config.yaml
n_head: 10
n_kv_head: 5
d_mlp: 1280
vocab_size: 13360
norm_place: "pre"
rope_fraction: 1.0
attn_scale: 0.177
bias: "none"
parallel_block: false
beta2: 0.99
schedule: "wsd"
decay_shape: "linear"
final_lr_fraction: 0.1
doc_mask: false
Each number is 128 + 32 x the weight over its row's rms, rounded and kept within 0 to 255. Layers, rows and columns count from 0. The size above them is the row's rms in percent of the matrix's.

# layer 3 MLP up, 1280x320, rms 0.137, rows 612-654, columns 0-79
size [102  87  99 110  76 107 110  82 112 101  77 102  75 101 106 105 143  80 104  80 103 102 104 110 109  85  91  79 108  93 105 113  93 121 102  94  83 106  94  94 105 112  82]
[[ 90 111 169 179 143 134 135 161 122 150 100 148 208 139 156 113 119  34 137 100 108  45  86  83 121 139 111 110 132 126 144 141 131 184  70 126 148 104  77 181 144 112 112 151 191 140 124 137 108  79  95  94 201 144 111 119 112 138 105 162  78 101  90 134 186 169 101  72 120  78 177 124 140 150 163 165 117 104 147 137]
 [116  82 150 112 159 168  34 148 193 111 147  70 124 140 144 140  74 111 178 150 111 115 134 154 139 102 130 116  99 139 110 101 128 156 163  94 105 186 183 125 192 171  79 153 151 101 117  96 110  95 157 135  92 159 141 132 142 110  88 140 187  74 125 143 126 121  65  63 110  88 119  91 146 166  86 116  86 146 104 140]
 [155 214 134 161 117 147  94 115  75 108 153 163 121  85  84 139  93 139  89 122   3  86  78 124 181 146 134 140 130 103 138 106 139 127 173 169 137 160 106  62 124 183 110 137 111 103 113 137 121 127 143  97 156 133  91 177 155 165 109  73 137 172 163  91 155 135 101 199 124 140 117 172 126 115 137 133 131 100 117 163]
 [138 149 100 139 164 107 108 132 128 134 137  97 124  71 102 174 166 169  53 147 134 137 128  98 166 103  81 145 134 120  81  68 145  99  99 149 183 116  92 113 153 136 122 138  75 155 115 146 143  97  44 135 163  93  99 165 172 144 142  62 175 144 129 154 149 107  86 123 137 126 166 126 111 147 127 119 110 113  72 159]
 [ 84 147 103 117 141 107 229  94 112 120 121 142 101 150 147 121 164 124 132  96 185 149 105 198 151 146  89 133 166  67  98  60 137 135  39 170 124 139 156 121 123 111 169 124 145 127 102  70 148 117  94 127 126 103 154 130 169  74 106 117 119 150 111 125 122  56 121 160 163 104 133 179 183 136 130 119 204 139 188 140]
 [146 124 147 122 145 104  90 143  98 131 118 125 148 111 127 110 132  41 105  96 218 107 136 136 116 120 139  74  39 127 130 185 108 126 136 152 123 107 130 100 104 147  88  86 154 105 131 131  86 101 128  81 122  86 173 139 205 133 137  66 124 118 113 169 229  58 112 121 147 150 164  87 136 168 120 117  66 127  81  70]
 [127 150  76 184 116  56 146 137 180 110 181  75 128 153 125 113 141  92 161  91 172 186 102 134 107 111 187 147 143 183 110 111 124 166  96  94 122 162  74 165 137 146 142  62 129  96 130 115  97  62  94 158 114 142 150 144  93  89 113  41 116 169 104  96 136 150  99 120 180 139 102 108  65  65 156  94 135 103 114 107]
 [110 114 130 172 135 129 124 152 132 142 119 120 142 166 110 101  97 166  98 164 102 139 147 108 126 149 118 111 148 121 110 151 103 151  86 159 119 137 133  88  50  91  49 152 133 206 174 105 142 163 157 113 127 107 132 149 139 137 149  74 157 127 163 112 119 132 112 149 164 116 106 182 156 139 118 181 161 174  99  64]
 [128 183  87 169 156 137 154 111 128  38 115 113 166  78 138 152 155 132  72 144 153 160 143 106 126  84 119 126 174 186 159 148 185 158 143 120 171 151 131  84 106  92 165 131 115  93 137 134 163 112 111  77 142 176  96 154 172 186 156 132 135  86 119  78 202  39 135 112 149  55  96 130  94 104  86  93 143 124  96 176]
 [114 103  82  69 158 190 137  42  90  93 160  93  68  83 100 134 102 178 166 154 142 108  96 127  72 180 142 144  65 107  87 113 130 149 113  96  68 183 103 126 156 157 167 134  96 111 167 148 134 118 142 102 142 121 116 177 166 126 131 110 146 157 168 145 127 139 157  81 140 108  82 123 121 196 154 128 100  94 140 137]
 [ 85  79 123 162  95  99 211  78 127 137 144 140 197 118 198 150 129 116 106 122  95 145  92 124 110  58  91  79 113 148 189  94 127 174 143 117 104 118 136 162 145 127 147 112 116  87 123 142 139 128  84 153 135 139 145  99 146  63 139 128  57 177 136 148  70 144 205 110 129 157 159  80 198 132 145 167 120 134 111 143]
 [140 129  88 143 134  88 121 145  65 195  97  89  94 107 116 110 116 159 128 112  31 138 118  78 120 137 148 121 146  80 125 164 155  81 113  81 139 173 118 147 128 164 115 172 157 113 126 120 109 128 120 109 137 161 126 122 182 117 158 127 170 128 152 157 103 144 157 110 124 186 197 124 115 151  99 152  92 127 142 137]
 [ 94 146 153  58 117 128 153  96 152 146 136 122 128 135  93 132 168 118 150  99  88 114 176 167 125  95 102  80 138 123 180  73 155 146 134 133 125 137 147 121 138 143 139 106 163  77 101 127 142 106 159 105 128 102 152 154 181  68 112 184 177 129 151 141 179  72 180 203 137 104 146 197 145  96 163 125 129 122 189  95]
 [ 68 109  96  47 136 122 177 142 181 167 113 130 100 199 112 142 148 109 123 123 182 125  79 108 130 111 113 174  50 149 130 122 118 127 139 142 100  99  88  91  98 108 165 133  88 131  92  81 136 138 133 129 135  96 131  75 112 114 205  93 151  78 175 177 149 106 147 184  89 151 151  72 119 171 171 125 120 171  90 153]
 [ 88 101 134 167 132  83  86 159  99  88 131 161 101 115  99 131 140  98  69 129 154  86 128 106 158 143 115  88  78 133 162 135 111 127 168 108 180 125 112 114  97 106 114 155 112 121 116  99 131 104 142 125 170 127 153 124 130  81  77  94 130  87 108 164 151 128 127 192  87  88 169 100 181 116 104 191 140  87 143 130]
 [133 167 153 168 165 186 160 138 101 144 164 192 201 121 129  82 102 181 113 123  94 121 178 210 154 115 129 111  99 128  98 144  94 158 119 133 110 115 109 120  78 126  98 157  74 166 111 194 133 106 121 112 114 110 113 105 149 124 119 153  84 121 171 113 102 150  93 104 151 118 125 163 152 184  89 118 143 174 209 175]
 [126 104  86 144 134 116 145  70 134 146 189 135 133 134 101 144 155 152 124 104 184  93 156 160  85 134 174 106  92 124 134  83 115 146 134 114 138 111 141 153 107 153 109 122  75 128 103 111 105 123  90  86 107 128 128  86 132 163 112 120 136  93  97  76 129 178  64 160 156 123 176 144 137 121  88 143 105 104  88 108]
 [150 142  91 135 170 116 100 166  93 138 164  97 178 110 184 150  47 146 112 130 101  79 196 118 140 114 188  87 137 167 164 129 109 161 181 123  76 150 100 133 167  97 119 119 120 182  82 222 141 153 158 142 133 154 114 159 125 156 167 154 147 160 127 168 148 146 170 154 181 160  83  99  90 167 103 125 112 124 147 101]
 [ 41 138 143 103 154 101 147 124 103 141  89 156 163  97 139 120 168 181  99 141 119 213 157  97 128 158 140 147 145 160 192 161 112  91 127 163 121 129  74 134 108 126 159 117 175 176 176 158  65 137 120 143 156 142 184 125 112 123 189  88 108 117 172 200  85  94  93 181 119  78 138  99 147 164 102 156  93 141 136 108]
 [141 154 110 105  94 124 170  80 212  86 137 162 116  99 152 153 126 160 153 133 136 111 139  92 125 141 123 194 101  85  79  87 152 136 168 103 127 150  44 182 104  91 106 159 136 166 111 137 140 172 131 147 113 137  92 102 105 186 156  95 158 104 151 120 156 103 189 133  92 146 130 175 124 155 159  67 129 155 140 151]
 [157 154 127 147 125  83 165 119 130  86 139 133 116 140 152 150 114  90 203 119 178 158 145 136  77 126 117 119 208 127 136 116 157 129 142 134 145 121 113  81 104 137  78 153 181 116 141  99 125 148 149  88 134 100 129 150 141  96 129 146 137 138 107 135  84 102 163 115  80  92 148 161 163 114 128 115 141 109 155 186]
 [152 122 150 188 119 126 178 162 142 121 146  89  93 118 125 100 157 146  94 153 138 118 102 143 182 165 147 139 175 110 157 150 163 113 146  88  76 121 117 100 210 105 109 175 156 109 108  74 140 139  88  99  95 207 145 116 131 106 128  83 185 131  98  90  51 126 116 147 144 168 118 163 148 180 133 118 123 108 128 115]
 [103 134 127  96 130 206 138 142 165 165 149 103  99  84 162  72 133 108 119 117 124  97  97 121  82  87  77 167 122 133 177  51 146 148 151 221 151 147 186  90 122 150  77 135 191 129 102 153 137 150  89 117 129 213 145 155 154 117 122  96 130 152  78 115  73 162 116 159  98 107 136  83 147  82  91 126  96 112 149  96]
 [125 134 110 115 136 138 131 130 159  64 133 128 127  37 117 104 117 127 157 148 173 100  96 149  97 163 106 138 146  62 159 136 139 134 128 150 106 100 139  97 182 190 113 112 143 172 147 154  73 110 165 130  79 123  95 126 133 128 108 149 157 115 127 189 123 110 121  57  78 165  68 129 139 122 162  67 126 144 126 170]
 [141 145 149 134 124 109 162 204 149 155 115  62 143  75 149 123 168 118 101 160 144 121  88 119 115 128 102 119 115 165 173 120  99 180  95 125 113 146 148 102 136 105 137  62  31 149 164 174 110  95 127 181 117 176 141 136 120 129 151 113 140  69 125  73 138 122 155 106 120  90 111 170  99 114 150 140 149 163 104  99]
 [142 143 113 136 173 192 156 189 132 120 170 127 126  84 148 103 156  89  97 116 107 142 114  88  93 130 149  94 101 107 153  89 126 114  90 145  98 200 159  95 131 160 130 139 195 142 128 124 153  87 115 129 148 139 152 135 148 168 142  96  82 153 143 110 179 175 123 122 109 135 124 121 127 119 123 177 124 112 100 152]
 [150 121 102  92 120 135 170 148 100 141 148 167 123  89 101 102 146 157 114 161  97 160 116 103 133 118 141 122 140 148 169  96  98 130 119 146  95 116 192 131  96 110 155  85 132 141 121 162 142 134 147 109  99 152  91 142 103 108 144 139 147 136 127 103  86 127 138 177 144 132 106  71 126 123 122 189 138  98  88 134]
 [105 111 163  89 123 155  83 152 107 140 155  69 126 105  99 119 137 129  30 137 175 126 102  95 177 126 127 158 159 122 181 162 109 138 154  90 108  89 146  75  89 198 155 106  78  69 144 105  95 155 203 156 111 164  66 116 102 123 178 110 129 124 150 136 126 126 143 142 127 155 132 128  83 158 141 142  85 125 130 125]
 [147 157 108 122  74 115 146 236 114  98 109 130  89 144 125 154 157 155 127 147 104 153 122 145  66 123 156 141 164 136 103 100 160 157 170 104 131 159 100  79 144 136 146 101 102 146 140  91 163 112  95 109  82 120 110  71  93  78 148 101 155 159 137 154  73 130 133 122 105 166 115  72 115  73 133 126 116 154 151 157]
 [ 91 160 125  99 140 160 192  96 112 145  86 106 158 119 139 144 115 156  91  76  96 183 154 121 112 128 160 166  86 120 122 163 179 173 185 137 146 130 133 161 151 162  90 178 101 143 110 132 108 117  79 129 189 160 111 116 160 110 169 138 135 117  79 163 118 158 152 106 131 161  97  79 156 148 155 131 112 131 150  84]
 [146  88  84 132  78  89  80 115 130 143  88 181 156 131 173 119 123 143  99 194 102 125 109 155 142 140 151 102 166 150 139 183 128 148 133 131  87 144  59 202  65 131 118 190  83 139 109  84 130 100 157 139  84 115 114 126  97 140 146 188 136 101  95 165 137 140  67  96 158 151 113 117 136 127 156  74  80 116 106  68]
 [145 169 158 143 127 144 108 117 209 112 147 183 163 116  91 111 118 117 170  88  93 128 119 142  91  98  82  60 149  98 155 108 120 150 137 154 153 182 142 169 125 173  84 139 137 127 102 133 142 140 125 120 140 119 101 134 124 122 112 157 158 127 108 144 150 183 151  23 109 164 144  88 193 179  79  87 112 104 181 111]
 [127 116 160 190 158 128 162 155  64 134 150  89 177 130 143 108 176  93 131 168 136  98  97  74 101 165 133 176  92 130  80 201 141 142 106 142 124 123 118 190 133 129 101 192  88  50 138 135 139 139 115 143 104 120 103  98 153 120 168 152 152  76 124 176 158 122  99 101 153 152 134  77 152 148  91 102 124 173 138 144]
 [121 138  87  72 127 103 129 127 133 144 125  88 119  90 101 130 144 115  99 122 182 142 129 128 108 115 122 102 124 143 128  70 117 144 164 159 131  99 151 149 169 126  91 121 122 132 175 143 111 141 144 134 128 125 169 115 142 146 119 135 140 133 121  80  75 183 167 129 166 160 177 125  98 146 120 206 120 154 110 150]
 [180 120 134  69 133 138 123 143 146 118 117 170 177  99 138 101 111 104 127 185 121  95 122  63 158 143  60 102  78  99  87 210 114 117 172 115  60 200 102  75 189 115 141 168 140 130 127 108 131  61  95 111 127 131 170 135 150 134 101 102 132 128 108 118 155 140 137 187 129 174 133 128 116 145 162 157  99  96  72 139]
 [ 58 140 116 120 108 141  97 120 128 137 206 154  82 107 113 160 149 182  66 184 167 117 106 144 127 138 111 125 164 122  84 148 135 172 106 124 123 147 168 144  80  92 184  95  89 103 166 157 171 137  86 174 154 147  85 134 139 124  69 106 143 116 123 128 134 147 157 131 101 147 192 107 153 226 139 131 130 160 160  90]
 [115  94 149 126  47  72  86 136 171 150  97 106 123 133 137 147 159 161 113 107  94 102 162 163 143 144 123 137  62 148  78  97 179 200 161 140 142 159 133 175 145 111 162 169  95  97 152 120 125 131 182 167 141  95  94 112 128 121 108  94 119 171 138  83  91 169 209 129 109 152 100 132 137  77 130 163 133 107  97 124]
 [102 138 134 100  91 167 117 120 115 102 121 129 168 120 137 132 100 132 106 165 122 145  94 120 160  78 122 131 121  93  81 142 172 132 101 126 130 107  31 130 129 124 148 132 103 128 154 113  50 147 114 173  96 163 161 164  83  86  64  55 157  61 154  57 115 132 166 141  87 124 150 184 159  99 118 109 107 128 163 115]
 [141 146 185 109 115 182 168 108  79 177 124  85 158 164 181 135 188 179 107 117 103 118  97 112 114 108  85 132 113 126 157 159 107 133 119  55 158 128 171 182 135 134 123  24 170  84 153 135 139 135  97 133  92 141 136 133 121 174 146  69  57 117  57 100 101 157  96 124 154 125 159  54 145 107 162 134 163 118 135 113]
 [120 129 115 134 111 143 107 147 100 110 179  86  83 104 180 116 126  92 105  90  73 102 100 158 130 126 109 108 146 129 118 130 167 108 186 153 111 178  62  21  94 144 127 180 146 179 116 129  62  62 108 142 159 178 113 164 221 138  82  91  95 153 108 138  94 112 115 122 153 160  95  95 148 108 105 171 138 107 129  78]
 [155 194 165 172 193 215 134 188  83 111 102 100 145 146 129 156 100 167  72  88 120 117 162 163 143 131 155  53 142 115 114 100 130 133 135 234 123 177  67 136 137 137 166 160 105  93 186 148 119 102  86 104 108 125 126 152 177 107 127 105  82 118 149  88 172 147 104 112 124 120  87 149 111  55 119 128 131 123 101 128]
 [168 170  29 104 173 147 129 192 149  95 163 122 157  91 184 158 110  88 137 155 126 102 166 117 131 159 132 139 146  90 139 117 151  93 176 105 167 196  82 223 100 125 109 167 164 129 125 121  71  65  96 106 115 124 113 145 140 127  95 118 149  99 108 159 117 149  93 125 133 115 135 128 132  99 174 115 166 148 140 117]
 [ 80 120 126 150  98  93 157 116 116 167 113 161 115  91 162  91  97 143  92 128 105 141 184 147 114 124 115 151 112 115  35 107 137 105 114 111 108  83 140 130  69 114  69 177  87 149 158 124 133 138 118 101 141 146  93 130 127  95 140  90 139 146 150 124  99 132 114 103 177 150 121 119 108 148  90 124 117 160 106 127]]
# layer 3 MLP down (transposed), 1280x320, rms 0.135, rows 612-653, columns 0-79
size [ 97  88  99 115  59 100 109  79 111 108  89 106  60  98 101 106 128  79  87  75 103 105 107 110 116  86  81  92 112  87 101 107  97 124 107 114  85 106 104 103 114 115]
[[127  84  87  55 125 108 146 156 173 117 141 129 117 141  72 138 187 185 163  83 150 126 176 120 156 142 109 103 130 122  67  74 147 211  82 116  91 120 156 185 111 168 201 150 187 149 169 144  79 140 177 167  96 153  97 106  80 129 152 103 143 149 115 126 109 122 197 143 148 158 163 102 116 148  88  89 136 107 130 147]
 [103 171  99 183 113 162 143 107 139 133 122 153 151 122 132 104 148 158 105 121 165 167 122 131 136 135 110 149 151 120 192 102 162 131 103 140 177 133  86  73 165 107 111 159  93 122 103 133 111 195 123 187 125 134  79  82 108 132 187  45 125 112 116 188 137  78 128 137 114 140 146  97 152 133  81 119  93 134 123 148]
 [ 40  83  71 104 116 121 141 113 153 147  95 133  84 134 149  89 117 162  93 110 178 127 122  61 147 159 115 110 158  87  77  61 111 150 136  52 202 118  81 152  87 101 148 138 143 147 144  70 157 171 155 206  93 134 146  90 102 113 108 183  81  62 115  78 130 147 139 153 126 115  63 105 115 171  65 154 118  98 153  81]
 [120 156 155 152 121 165 103 162 158 125 116 127 164  85 126 141 130 147 105 161 138 128 164 139 174 115  75 138  84 148  79  49 119 104 103 159 156 168 124 175 123 123 146 122  79 135 149 147 176  87 119 108 111 165  84 174 166 113 129  71 156  84 118  95 135  69 104 161 127 116 124 128  84 156 146 167 155 117 104  76]
 [176 157 134 110 131 167 151 138 192 151  90 110 162  90 129 158  96 110 112 118 127 113 119 140 136  58 141 138 219 114 174 174 132 126 153 172 134 131 121 126 162 156 172 138 163  98 141 123 104  98  99  90  98 113 128 139 104 180 116 152 193 130 126  77 104 103 116 100  75 102 128 142 149 125 144 134  77 188 119 142]
 [ 92 162 150 155 154 121 114 105 153 130  93  81 145 124 109 158 156 146 143 134 113 167  82 125 148 112 120  75  95 171  87 123 116 156  95 104 121  88 171 157 134 106 146 117  89 141 122 127 205 195 129 129 105 100  90 121 110 144 122 192 171  93 189 156 143 120 143 166 129  93 120 174 114 169 132 155 108 119 143 167]
 [110 176 113 105 197 143  74 122 109  36 130 122 142 120 132 151 164 124 136 114 184 139 120 133 115 159 139 115 123 119  93  53 147 140  89  94 143 123 113 118 135  61 160 116 126 154 103 146  75 182 133 140 169 165 151 115 148 121 121  99 119 109  95  87 183 123 141 102 157  56  93  96 117 134 170 141 138  66 122  76]
 [104 143  99 157 167 201 150  73 146  92 101 116  87  83 127 122 161 118  85  47 168  96  71 170  99 145 150 103 113 146 105 157 132  68 123 140 155  85 124 137  90 114 115  60 142 160 130  57 103 146 171 149 126 123 165 132  51 180 108 155  75 128  96 101 116 173 139 107 116 114 140 152 104 140 151 126  76 110 207 129]
 [179 107 127 104  85 133 116 102 101 128 152 121 113 124 123  83 107 142  45 129 130 165 158 169  99 117  92 131  98 168 160 116 125 120  87  95 171 128 126 132 133 179 142 141 113 127 159 150  96  91 123 162 126 165 129 148 167 131 144 176 165  70 108 153 185 147 122 118 126 153 112  60  72 145  97 114 146 143 149 205]
 [ 89 118  88 142  85 169 150  94 134  90 121 148 150 141 126 164 145  99 130 101 110 107 114 163 118 125 172 142 140 146 127 112 113 154 213  97 129 145 114 116 131 137  79  91 128 128 117 109 142 127 185 186 161 143 109 149 101  84 112 149 160 113 133 133 162 146 161 105  71 148  63 164 128 126 178  51 107 188 134 142]
 [176 212 116 204 182 143 104  79 160 128  97 104  75 111  90 123  92 132 145  77 152 169 178 134 105 118 113  85 125 118 121 124  95  86  97 135 125  82  83 121  98 137 119 141  87 123 111 107 109 109 161 138 131 127 137 132  77 170 182 122 197  95 174  75 141 110  56  97  92  78  78 103 102 128 160 150 115 138 128 150]
 [137 167 141 120 146 127 145  73 220 150  90 155 113 163 143 133 194 172 144  73  94 167 135 136  81  94 149 177 105 128 161 153 169 102 141 177 112 105 112 186 169  96  97 106  53 140 123  86 116 122 154 104 128 121 114 153 129 175  83 153 112  98 169 104 114 153 140  91 163 120 161 121  96 131  91 179  95 101 194 156]
 [104 139 122 144 121 150 172 131 126 126 128 132 183 164  83 167  84 168 115 133 132 132 112  79  91 164 159 118  65 145 130 123 163 132 107 126 108  89 113 103 142 169 111  94 160 147 143  95 165 178  68 169 166 124 153  77  97 106 136 109 131 104  68 143  97 145  94  90 145 116 125 112 119 108 175 142 142 140 182 136]
 [129  98 129 151 130 160 165 144 120 146 112 146  83 101 135 185 117 148 131 115 126 125  99 124 127  68 101 161 130 134 145 125 153 116 115  86 116 152  99 167 116 133 103 145 153  93 138 149 110 101 144 196 133 129  74 100  34 115 154 122  99  95 114  93 116 140 115 143 135 135 135 142 108 144  92 153 114 160  91  99]
 [150  95  80 116 151 163  96 149 133 193 107 129 151  94  93 123 104 153 146 160 147  93 157 152 100 117 106 133 150 158  28 116 146 119  62 159  71 137 125 110 135 174 139 109  78 138 146 103 113  96  89 111 100 137 132 159 136 141 128 152 164 207 129  77 163 154 130  92 142 127 157 148 103  72 196  84  90 149 134  79]
 [131 144 131  81  59 162 144 110  51 167 149  94 101  91 197 115 154 160 154 120 106  64 104 109 143 183  86 115 108 167  99 160 152  83  99 145 128  80 166 166 107  99 116 113 106 164 187 129 182 167 118 125 162 157 150 105  74 123 157  99 193 121 105 171 148 144 104 121 147 124  92 189 106 133 161 117 109  90 125 131]
 [128 147  83  64  44 127 126 101 106 161 138 117 108 144 113 177 159 105 168  99 147 144 129 145 110  97 186 157 134 161  35 149 158 141 115  92 118 127  86  55 149 126 117 116 123 118 126  98 178 179 107 135 127 180  98 103 128 124 148  92 147  97  94  69 102 134 141 128 172 117 138 135 166 122 194 112  75 133 143 107]
 [122  96 159 135  98 122 149 108 130 121 171 116 113 138  90 122 175 158 147 115  72 172 134 100 125 144 138 162  83 113  79 131 130 123 128 109 137  79 192 114 116 131 115 105 151 149  89 132 129 121 127 120 164 128 154 109 143  84 130 105 149  86 129 119 141 114  93 156 127  94 178 135 110 132 101 107 146 103 197 159]
 [180 137 126 146 157 158 116 171 119 116 119 156 113 100 123 100 114 118 121 109 135 151 129 114 114 103 109 167 138 136 125 126  81 133 126 139 151 127  83 139 137  89 105  98 112 174 126 138 116 175 136 147 143 106  82  94  90  87 120 163 127 133 143 111 158 105  98 132 130 129 136 122 166 153  83 183 111 104 166 122]
 [199 118 141 147 172 194  94 110 126 140 112 127 148 120 157 121  88 165  96 136 117  82 118 134 144 119 164 137 144  50 184 122  82 127  66 155 173 131 123 118 139 101  77 142 164 127 123 175 137 134 135 130  98 132 157 106 129 144 121 118 144 148 127 109 137 158 133  98  74 157 101 112 113  81 100 159  72 127 111 140]
 [107 130 157 135  79  74 141 153 113 171 119 134  81 205 148 125 180 176  93 127 143 200 145  66 144 131 157 186 196 128 112 139 142 111 139 108 142 142 143 121  84 137 138 142 120 144 116 164  66  83 166 102  89 144  58  90  94 121 133  75 171 113 127 167 126 137 128 163 117 131 157 109 120 140  99 130  83  80 116 135]
 [113  70 122 144 183 137 111 108 103 151  97  92 117 197 105 119 166 163 169 161 145 153 157 125 116 117 136 158 148 169  99 151  93  91  48 171 156  68 153 154 141 158  48 181 175 157  89 106 110 129 185 149  70  72 144 170 139 132 122 146  95  77  95 117  97 132 117 147 112 139 131 116  62 190 142 134 167 136 123 211]
 [115  91 113 119 150 110 153 131 158 144 138 159 163 129 184  95 154 140 160  71 200 159 118 129 133 136  84 138 111  98  40 113 171 133 153 205 133 172 195  50  78  85 151 181 139 149  77 109 161 101 140 140 142 157  88 179 116 111 140  87  84 139 116  79  98 120 110 137  86 122 139 105  62 125 125 140 103 132 170  88]
 [137  61  88 203  75  74 149 166 164 148 127 194 142 171 109  99  88  86 182 194 213 145 144 132 182 134 143 111 134  86 147 131 111  86 131 184 118 107 139 163 139 117 110 162 158 120  53 134 148 128 144 118 106 137 117 193 156 176 138 150  91 111 151  79 140 176 102  98 113 153  98 124 122 108 156  97 154  99 113 196]
 [178 103 156  92 187  96 137 108 148  98 108 170 133 122 155 133 196  98 187 127 131  74 162 130 126 142 155 167 104 119  97 173 160 141 196 189 172 130 194 194 134  64 182 123  67 170 147 150 162  87 138 125  48 157 112 164 126 128  98  88  93 138 154 182 126 123 146 117  98 118 113  61 176 100 169 144 141 111  78 162]
 [ 76 101 157 120 152 144 119 122 131 101 111 104  97 144 181 113 132  84 151  68 130 118  71 147 136 164 146  86 168 137  86 130 106 219 105  77 133  94  88 192 119 102 174 128  79 148  87 126 116  65 121 162 131 116 117  58  85 152 101 145 110 142 114  95 139 129  82 150 100 145 132 149 108 132 108 139 106  97 173 170]
 [126 112 110 176  73 117 149 119 149 137  93 140 127 104  87 196 167 108 141  88 117 159 197 167 180 142 115 138 121 129 148 114 162  92 123 106 174  66 105 108 161 117 180 128 127  79 100 125 173  92  92 161 123 104  99 170 100 127 141 150 103 115  97 122 157 162 115 172 107  87 184 136 134 174 137  65 105 158  86 128]
 [150 121 103 122 112 168 134 150  95 144 100  73 124 167 112 140 149 115 142 158 118 134 114  69 110  92 148 102  58 139 136 107 155  92  88 128 126 132  94 122 114 136 127 169 153 174 152 142 152  47 114  99 121 107 179 151 132 138  82 161 159 142 100 157 111 151  81  86 149  91  96 161 122  75 130  89 169 144 195 137]
 [152 149 108  96 108 151 184 101 110 154 130 151 128  75 116 146 139 126  51 140 135 126  98 150 138 134  87 112 132 127 142 112 125  76 136 143 122 146 126 146 172 107  99 122 130 178 157 144 158  50 135  53 127 111  89 153 117 118 142 143 165 179 169 190  81 130 147 162  94 110 137 108 113 113 110 110 123 117 136 210]
 [174  89 196 143 175 145 116 142 133 112 140  67 137 155 122 149 109 113 139 171 101  98  77 121 100 134  80 118 112 101 153 126 143  85 116 147 147 155 121 106  96 164 170 126 116  88 165 178 141 135 144 120  97 158 148 132 121 145 120 102 168 117 156 132 188 101 188 143 115 116 163 166 124  97 125 176 154 125 112 144]
 [128 180 134 178 141  96 122 107 158 125 139  83  87 111 200 119  85 105 147  87 112 116 124 119 105 112  97 151 149 104 107  82  86 133 144 129 165  90 118 104 123  68 118 127 104 118 162 116 115 122 143  82 178 127 112 139 144 161 109 129 106  85 128  63 158 131 135 127  56 166 132 167 161 167  89 148 129 113 148 153]
 [ 32  83 172  62 173  95 186 115 100 121 128 124 175  78 105 130 166  76 115  91 149 122 119 134 130  95 143 121 127 105 148 113 123 105  56 114 171 135 108 190 120  50 132  51  78  91 153 104 113 137 141 147 134 157 120 130 108 153 134  70 103 132 162 125 144 119 122 133  89 119  92 100  69  99 173 137  76  89 174 173]
 [140 175 123 120 159 100 130 179 116 129 180 168  77 136 133 146 151  94 119 107 105 138 140 126 176 100 105 149 110 140 155 168 141 135 122 116  64  98 102 169 174  62 140 120 151 140 163 134 104 137  99  92 148 140 136  66 101 111 134 160 140 126 106 161 108 106 154 111 163 150 194 157 117 157 159  83  63  66 217  83]
 [120 153 126 134 167 184 101  78 119 116 190 124 153 140 124 169 168 123 131  75 121 122 152 101  66 134 147 143 111 136  98 133 156 150 182 155 110 140 114 136 216 164 119  81 186 154 156  80 146 150 141 110 142 120 105 143 128 114  99 134 132  95 105 123  76 150  99  95 176 114 165  94 190 127 172 150  71 170 121 136]
 [140  74 112 106 157 102 138  97  34 115  78 116  73 123 146 138 145 182  95  86  90 133 101 136 161 123  88 132 105 150  96 157 145 154 206 121 134 168 128 144  99 122 136 124 165 119  99 133 115 152 101 133  92 119  81 113 116 191 139 108 212 105  99  75 130 101 103 109 137 156 132 146 146 175 152 161 146 119  79 112]
 [108  98  53 108 156  89 158 166  82 174 134 125 155 109 179 129 121 116 150  93 127  67 168 112 157  77 117  97 143 103 153 136 134 108 111  78 127 138  93 146  68 189 145  98 146 144 175 115 165 102 103  97 109 162 180 149 154 176 129 119 129 134 145 111 121 135 108 113 142 165 126 134 169  96 140 141 110 121 159 136]
 [199 100 137  71 153 156 136 100  74 115 163 100 144 155 134 124  93 118 123 153 162 134 144  61 140 109 135  99 129 101 116 149 128  79 123 166  76  77 142 108 161 134 115 162  91 146 170 135 125 102 129 102 114 208 158 138 112 142 139 120  84 132  90 133 153 122 112 167 104 169  91 116 108 124 135 150  89 149 115  85]
 [124 114 164 145 152 124 171 123 105 129 141 107 179 175 105 154 187 104 138 162 133  95 106 169 120 179 114  76 144  92 111 128  64 193 145 111  66 176 165 126 128 162  78 149 152 170 117 146 161 112 113 163 194 115 118 151 128 107 122 135 143 157 114 132 104 152  87 164  78 142 158  99 116 131  95 110 157  96 100 176]
 [ 91 125  85 108  87 163 185  93 107 111  78 146 123 106 109 120  98 125 100 145 143 154 193 102 149 165 116 116 158  80  89  90 143  96 136  78  92 157 152 119 150  82 120  89 149 114 129  92 122 125 131 122 168 160 157  40 123  81 114 122 134 164 105 184 114 168  84  81 128  89 119 137 119 178  96 126 125 131 117 116]
 [181 131 179 155 132 108 122  76  91  99 138 152 159  75 136 156 146 100 149 106  89  86 163 148 131 139 126 116  88  78 153 117 121  79 125  88 105 138 130 145 167 161  85 115  75  97 123 171 164 176 119 132 119  98 128  81 195 112 118 143  96 176 118  88  37 116 107 113 105 126 148 180  73 110  94 143 151 165 125 119]
 [135 242 124 149 122 152  84 174  45 145 103 149 109  83 148 126 144 134  66 146 196 103 169 132 125 124 172 115 155  76  91 160 133 147 123 101 167 119 116 151 145  97 172 139 111 147 161  78 111 170 145 177 154 140 131 164 111  93  89  94 146 147 121  71 180 106  77 147 155 168  45  51 143 170 100 117  76 109 170 148]
 [137 111 122 123 159  79 117 125 118  99 135 109 151  61 170 142 116 117 117 107 129 125 163 164 146 174 171 111 151 185  97  72 215  69 169 150 156 153 108  95 161 118 178  67 113 156 127  93 117 116 131 108 102 108 101 179 122 130  47 149 118 117 149 145 141 104 123 139 107  81 123 133 137 168  83 132  97 129 160 135]]